Part of a small language model's weights.
Size: 14 layers, width 512, 4 heads of 128, MLP 2048 GELU, vocabulary 16384.
Training: a variant of Muon for these matrices, 830M tokens, 6672 steps.
Each number is 500 + 40 x the weight over its row's rms, rounded and kept within 0 to 999. Layers, rows and columns count from 0. Numbers have three digits each. The size before them is the row's rms in percent of the matrix's.

# layer 8 MLP up, 2048x512, rms 0.097, rows 1227-1276, columns 320-383
104:449503553507538594513433470491437547527458577525470483559481505504420496483545549466510561494495485464462539459554463500521549495469494436548511550539498520433487469487490497462524449494545539
109:558469521540501515552572535492546517500582503467451550438526500536464549487481474520494507463542510500446433451532485494452465527410621454491467470494537527531533520584541479485489482515465538
100:494509499533602472492493521512544548541459479517483465447516527491584534522489424528444444492510531561512518437471482549432496549460489502498551499476498570496487531511462483518535490523543491
100:494499547566513595511477483499508419478543498499509510530470530511472588514476477485569522455508520483471523483464523542473530557516485468451481545489483506377466482470488520596389503526517484
102:524504477551578525481490501471593617509496517466491515497537470534464441456573479435510474534523510441430495465473506547536517473504509474428564436463527529494524491455486412445536511498486584
104:515447447592513449562454529535578545393498486465466503542482502523550548558515606494433527493457535564484498578477458477468499492556532514484454503479527490507470497509528488471364545540523439
101:528499467457449499539509590501482462525462457467551499478465550479542521475475516498455436455557508490518462491534596543458404539422489493459529582538583451458496489534503486512522483524501504
094:487517408590449549447566446485476523553521480573502463479524495468497443414543467485507522543476392510482490479491487465481502453519552528476505452521436481550498465525505503491516479482508463
102:546410475504464562528502556526560470516478496503445477531520446499459453508532528486561492466522463553495548546513488542508496517445506488555404464526505482532479445490471490439519545486532498
099:465482471430458555533534498549544538464490476532505541469491422534518507510500513516467499490490450501499538529501500589475435416465501444459467498462448444441466498522474410525447581455495452
099:498472545513495452449526464525518551504522501513396578496426508513502541502543424495525476526428509441492524533475527520504506548461459495446509473616505483531504566505477482509530547418471495
106:433524510502499567472461515499481554491476435506533554459498531508531577570564509459513533523389517561498506411499524529504517551545516493512454487492517476469503446562509582559487486507467450
102:466541547479531496507398544530467537487483494510503532468510501485469462502509478522493537501468551524522461527474448458479525524444572453478490489475522521494552514502507465510487508491496555
095:403511424546492484557450575538555534494442503528498536482473460489530463499517431514609522520550461521553488491526562446522489530480489500408469513510453441569476520495484499459472578448414506
097:375523536575516489428439473494482481570485514489532467483514529488503539563440549572546492521469493470468451498530415470525532532507511511497512460520491491522429524474468592476477514522438397
096:508486459419506514488497491505543481466464466498547525521513531520469536499467494498445464406499507539446429538550517510487473529492470498406505492540548581525514530486446537541537501463472550
096:390523507454506559492524475440492524479489469526479486476467455505462472549447508492528488530475479516580504440461480457514471501543512523497516458482573505577435532508437497508502498483490553
108:552527527485467489511523455470518519517519589482539499549465472488496545529467494561579480557548542465462508467538508524459481466488511448459569501576434520464530535558518497546545518536444596
103:477500502516503508371462478491454507448479464451510526488486527481542509558485517502462478485525514491465524493493525525509489465551544500437485458488465527484481537461510465521529492473488440
117:483478566493502561517579470535488455473473462496475489516564506488536458466438558575519401504466522486517498529504491522531510494540448534530524553508449464445473515456446457554511552466450495
104:485546503548528450520423481493523541487543527522490511527468520509484465487490597535520497512462511588450520386512387480457529507517468551419430469456498401493523547486585522527468521466571499
108:466429487499526539442484528448553492513558553505494506563550459563513555546518482425509524474459517463468501510486443468512533503555509511492524438497514484540489534517460535443476520459543483
100:500552581512502551414545480507431512564494562489516503432559513566564544462537505513458505524512533472443512506457494496516508548490484469534511528417473508530469465442485469469527574516458526
095:495555526449547531369486586518567478519399553483547523410514548591526547471430484494489481607443531447602547545499540495505522522496525451459505488419552451589488507561501499467512570506424473
107:520499431526523443550519552480460573441446479520506502477619528526456537503496548532464516512568544471428462486459397515533440483508535462504464459512473460546490530526506492486592493410518531
099:550438434532477490513503479494519491519483489478474489485479497480500539449468566459500472505541507478604422529452576589478535495500524511490499484527484521543487477573545480495557535480495506
102:598552484464574469475493527550487508411468526517451467501564470526464467474545541444512512520505464497501544602490379509494460467503520533465611501475515464496423435511505465497468452486464577
103:561492444496496493533475484531520493472482479521488607485489491509458529459528531566629523491508478488491514453494503488444530427519531495513545485439448446482463613589529450522467544443450482
096:563518551498520523453556463506506512502540530597467480516514536473465471497492530531503485550432513461445539553510515534581476532462537564499505525520482464522504489556474479555493505424488401
096:512546580485544476516548513473475540522478432526470470532564487449496529533483633550478511473475535461484497492480487516524435528467465584430566485445536471524502549468451481446490427501417484
093:448470555499424521532549460496494482455501453449485520517473483503511508487499468556523487443510515497501509535517454553469431499533518548485536499540505484474592529500438550484537446476501527
100:470516557528518526487489516498491501515444400474510502462498481604524430576546452609506509443504500580567459535522473452414593470487521502449558465470504475538502511551570533524519510486441523
099:504524596545465534492467492508445564464463540495519529498529568529488442597516474576494491483560535500528467490451508506545480541532574460420484420539523531507545513548505542432489466501453478
101:510507484542540477505585503496538514433498475470514490493497508456457568432401546535492484547493478496420491587561510466526503496554553465511507513512461559587549485543540516544550481463510528
094:431499487530447546518490517474424540516418397519514539447464487510458500504458501559522512517489496516490550528598479501474487508454477556463516479471516474512482548487463447481481481421522515
097:469472573489502466528491486435540525474481546447532450415499488570457587474505430564522442567471485479463530490539496499464574490449432501526461504441454542394507503545542509475488531513491487
098:499562499499480445445490480561526465558403535468451454432538497488557480485462556543403503490489502492443498582466563475424510477484549523515574473516552511438506462481589506397512512463489524
102:472519520481555507440566502426531543447564576479492414496513517482469508530472531442414548522447501450434463498545512540504492449511494508494522479572476507525450476552526495492489551511465536
104:476494492570526455525490513498501480545425471451518506455550515484540447502501467515522527493473492501544512446521517535495523517496471505501477567431400517487509491434549464497482550508485461
106:563509516488451501559471452521498482511562449485524538487514531384445520470463443442411468503541514482465377527505495405486428496518486489457665531508562584492467541560493509500467549550479407
100:518497399499508524498573495495518434472452519478476474493493468480519478483507569523500387537471432466454501523491472485480399535557462482549473399466560549489458487543513494450433510517518515
098:504462542520434497472510538555479489458519494506488493497513469491539482511526475565487507487527564443535499473520479428590532513512558518539522463503488472496532482434510488575386534528456561
099:518524465516547531520539481495522478546473522408539474449517608470519466563593503501522382518483453486410484510554476475445553525557457482444577492495423531534468501474452552446543463538524504
099:552478493475543549415580475521505482483524464529460460527553519541486484525478507477509517515467429467584450511505507514518532485464511520538518456439483492482553477434398529506514454434476428
100:494469458484458446556469458450595536529512493493498493475494501458496506459483468526484448507492494502540526566456387500536539506476583523448540532484510457523518483550560454452461518473504472
110:504444468481587493489434589486482525462500533504532436482590461459516537583540471449516451459504489454496505504460524513476472548555434462518384569510519504558472517488491533580537547540421539
096:488460534478536475575465506517514532483554494469424503493512528533489488526433471545514494400561450488517454512474485513532434483507466580453544439543490533458490417529473535544536428489500487
103:509553500502476533481513483535487568538506376572507487487449433466535456515503588449502528497524573575465526491447468440465505492479474505565534496505510412473508491460510512491509600515530419
100:430436510460553511480464524528534494503500546497585572467492456464499445536533426439466487561465521527516494527504488522532607497449548473467563494447479414543552528567526455597429505493451469
086:436434418493514543529518522464495528495487566521550504473406449521482491505479545560564482536406488506518483516506455489575464546526516475491445450503621500483508453541475409520515459471457512
# layer 8 MLP down (transposed), 2048x512, rms 0.0497, rows 1227-1276, columns 320-383
098:551440459569468495481418457467558480506495569504493516496495570487541456479439603459494532561559483512506492500520532523470576515481380458528530482564429469459483450496536480457500535544498432
109:503452560514539380485509493505557461487535521512515514520560500641500517487557540497573512545571486458539506461530525485465528432498495591460497478448531507474533526522515513560604509463474505
103:440551517520477453473477528455525464512533457525553509462511508514502473434556535428422480482488469471433391443504476524470482520503494465469518431539505565446470463456527517496577550535513539
100:556493477473487556561535466542546466494573597491540521495512563472487505515498534476503521478502509488517472437448509549472519411439550460522493471604506530456485465567549512465569485447501521
100:494489501490529544457503507527545453536507557523540613531496492495467498555463466454517377488560523470486485469480518572491533482465473588474542462524494463515483479519476481552470523515428492
107:538473388522490523562454565420510503431535466532441531524543497473576518544503531500527485500545503546525454463501591514476469518522466542465494509518491571557550481533495489497478522536467476
101:521482485461455489473449570557485582537463502515519478481522522541524522483526538439458469429486468469470527553507503417525510478479541447521478518527484512489445494471535507478451461462582498
098:533427556528467399513509502555497474535459531440478518467517441500472498476563525507527472488487460545564472569476523513489557467527481483493523537494499460494510469541483425430531474519566502
101:456439489498500468476471510476470533534504526505477495559474464536433520428522492495483483488507525499577490502537501483501517467459555493473431512537515472503555427486502523467507470504434473
101:523571494488483498536481525544478431440546528421518512469472557497540497457531487507523477488540496571515450478390490496456468490453478500511473541526457415464507548476488448425489474471493501
099:541444466535495496535450556513477514472479499459559486453536490481516502499494555447496503474486469506565554546525530528545487469533471485560611482524515495511556510500546536506494504519543535
095:472428546497429558524471512569463492490518475471511509510502525493494496494495486528602499538597451541464537516534507521548476517499478520468498512525522459471444491514533567464583512505456496
096:580480498512458508542514499481532460456519502487477535549526492479503495453495559455539384492487490519497468459384585449500477540461476497519552502497518499564492521513508492440502499490524549
089:505551491412506478496516454568473454531514553480437512517448523437466475487466472495535468540473554540418483475374534463444468526502495475490508581513505436457471457474503497476509472567476475
093:516508520416506547467476522489579512443472540405460468515508475444462580522501415548500445512458531401553573525481484532632618548483537515466470568550439517548519473568464396470526471456581540
093:528511553509490600469486433541620570502490429497488535526515525458451430515557413486533451507467528599459473453523460516446491453445461513430544493496541519510503491460515516481554475532475528
094:530546499434454517512541511507484455584502524459556555520461451547462508501508487497480490483475571514527475542548542513568565486439489477487482495503446569505511456526518551498549571555563418
105:510582437551508539556572498475534467544488486475497509483504526571503520517509504500468458443493490512502447468489512482495602533443466461452543440552540454547521488538392513533452458557548569
102:560525578530524457466412644553481554524435524520454494473521492472493518532544468403543440469469510517510465479492460544567535398467438539495457484540459525503509498457503543510499553535507432
156:457487560573536528587546489539477436468541514530506511472523582536514487476497498587511535501469502465474475518494511536531511479503457516538512556472507536462489549434455437501461476492526516
096:504574546462573532492424436536560381491527561564497574461483531489496531518556460501476505520443464484473491472506497523518477494504495496517512455486504540480492547511536477462457554473478466
107:441530536452559476516528438571580454504517515546555528480483505493524521441508519571502555516498506434489458611497492538524487551432501443444509516465479502482495518542487496485434517586460500
106:383486534495487512460446472498453543500547487573532519472563485410521499530382472481511475478525412512536527524514506481428514465496559503475533558539557474479502484473527523482514484459534505
095:553528495585475446472451571504456456520516527443477535531504400541489501471539492450506465572503469576467495491515601531467543477472497435520481501512503368514557495507474477484456488564478511
098:535421469564540439456483485517476468576523487550544498471502509491426446509466537465540496478477598482518467454470561479419476530462585556506498476507548492397431542460542483558415490483564519
101:451539513518455517561484445512489502425465492464490506463569468491535435491507480551514613414529396520523473509470516556427480494457555397470458523444514492481572477564444457493529523515471508
094:423529559487518519465521465509474464485475515455500567565507506462449505531461452487512485539510494529412464464500538554468483557491488537574558551474492475411506520462516514523495559485433503
102:472470480468417465511433554602413510464504512522454466517522537488499505540531493455499506482519545499483479505468513426450502460487475639572496463560486489528485517471474477526475574531526457
102:438515493477494517524491497519508517458491546492560495485504464471547570430464511488528567412443432524461449485491480532449516527509449554492454449498417468543476484497436480479497477502558452
091:469486477455577518569462472561510537447477537453507477529506607525516457481517541494516458536459547476497525516555541474486551478462537460547517493553525482470515463586522485453449551534498544
092:478496502448527588499489493446544524529478512504543474524542502548521494498425496468474519518565496487473489512513477373511491452551456496494509503511460558523463484503558572448469465508478465
094:590514443430489506499525530469521540457515483496499509421490518522472461479466560405459529530556463480440420478546496485469556482451511467536517515477559546545476495496468481527516559570492507
094:508504472494611448525458429598432455486504545425429462470528472510490488509410486477515454549580534478464547461495442512501508490569472434505522461575520468519480527532476546514598495494424549
100:583500553476480522490486492441492497529554508502515525532475421547525475506515515469506484577570461501621516508461459562517539509485499512463522577495572484595491437451497501531512523443462489
108:490531505483478543496462452528517513427484568548489503502517517487517543516457498515519512507572495486539431553486492503478497493514468483510517474547412557500456465508540471517520427522502503
102:488513519468498382516510505523463448471535413486514463524541505487499492373500494513525518588521451482522524533513506549489452439473514552570549483505471446511506427520496505497454542458568521
099:441475483545582479450469509522518473492437492466472522498430532558469511483452491482497473519549521501515501489472479506446572519434428490486559509457509448499507547557492588555518438526540520
097:496547563430541543468502403498505482503521462513514501436515469557440498486587490470477493447506484485502495502567551478445458415460456449503370477567503524445495547492463515577518491542483505
101:442528505469509541475452516553497488471447494492541444558533520533577450558472507504563497519451555482463561522470525508436480473464518508544442525475476461559493500467483485561467491548504464
103:499578503566490451469488535443447481513507476502479545470488498418556475482528534461511422463576501495493480498533471451474513498490574525483475489438542494572493474461456521564538554443453458
101:474525448443486543474508481554533514543530488502464565503507535541427482480486529499488467480421517476461459477506579570530480503521551475578568467525467446523514426500420537463412529478484467
097:508554525496514499488510537492469446513527459474515569514471493542557548448513420533494482427525461480503450465512542546479531501575531514458541554502494511457496454498569522499536507457503555
103:477471502462501548550485588445481477516546507475475483543586508501520511564541545473450539528544494492460408482459493427526561461510535463494544550510495525496494512426442571514535548541560497
095:500539493483463474479543430544425509555380470417536460545489519466529496497404486467532460510429511523426520458505531526520523499516471486493528447512536465498529474484457494513462504529503523
111:498530500515456536560476540490502493478451413509553475634512477520541515482533518465445452451519482556555482489469513533481464608489476484557485529555430481464544474529536436555468522474529500
114:479518481439516528503506511424480560524491527521485527457467463564475507499493533587519521489519543486523498444455516495524522416427497492529450471469512495501498537517435465520415549502436529
101:517519479459502561511477568480526561557515541502467523503483529468479477554581554430506450510490513528414506450440487528496503473485474543506518498405573516473502533523544580462437465508445518
095:484491513470490443527482514501499519478514483475459465560513491433517439471435462462478454461407473505527486475501544542487482470482495463388476476501432522473570482455443550492568471468527517
098:513553495550481495518467504464553575475447578524491520572441471522519488470487548454533520516500494514519453465558493489561493554412499525522501510528426493416517481539452435550488541439466468
118:554569588474478442468587475558467499513526457482483493502515532517521498446560495465414515491544487506503527483524533540424576493536469536485548527498403453497501526495527587478467480547575517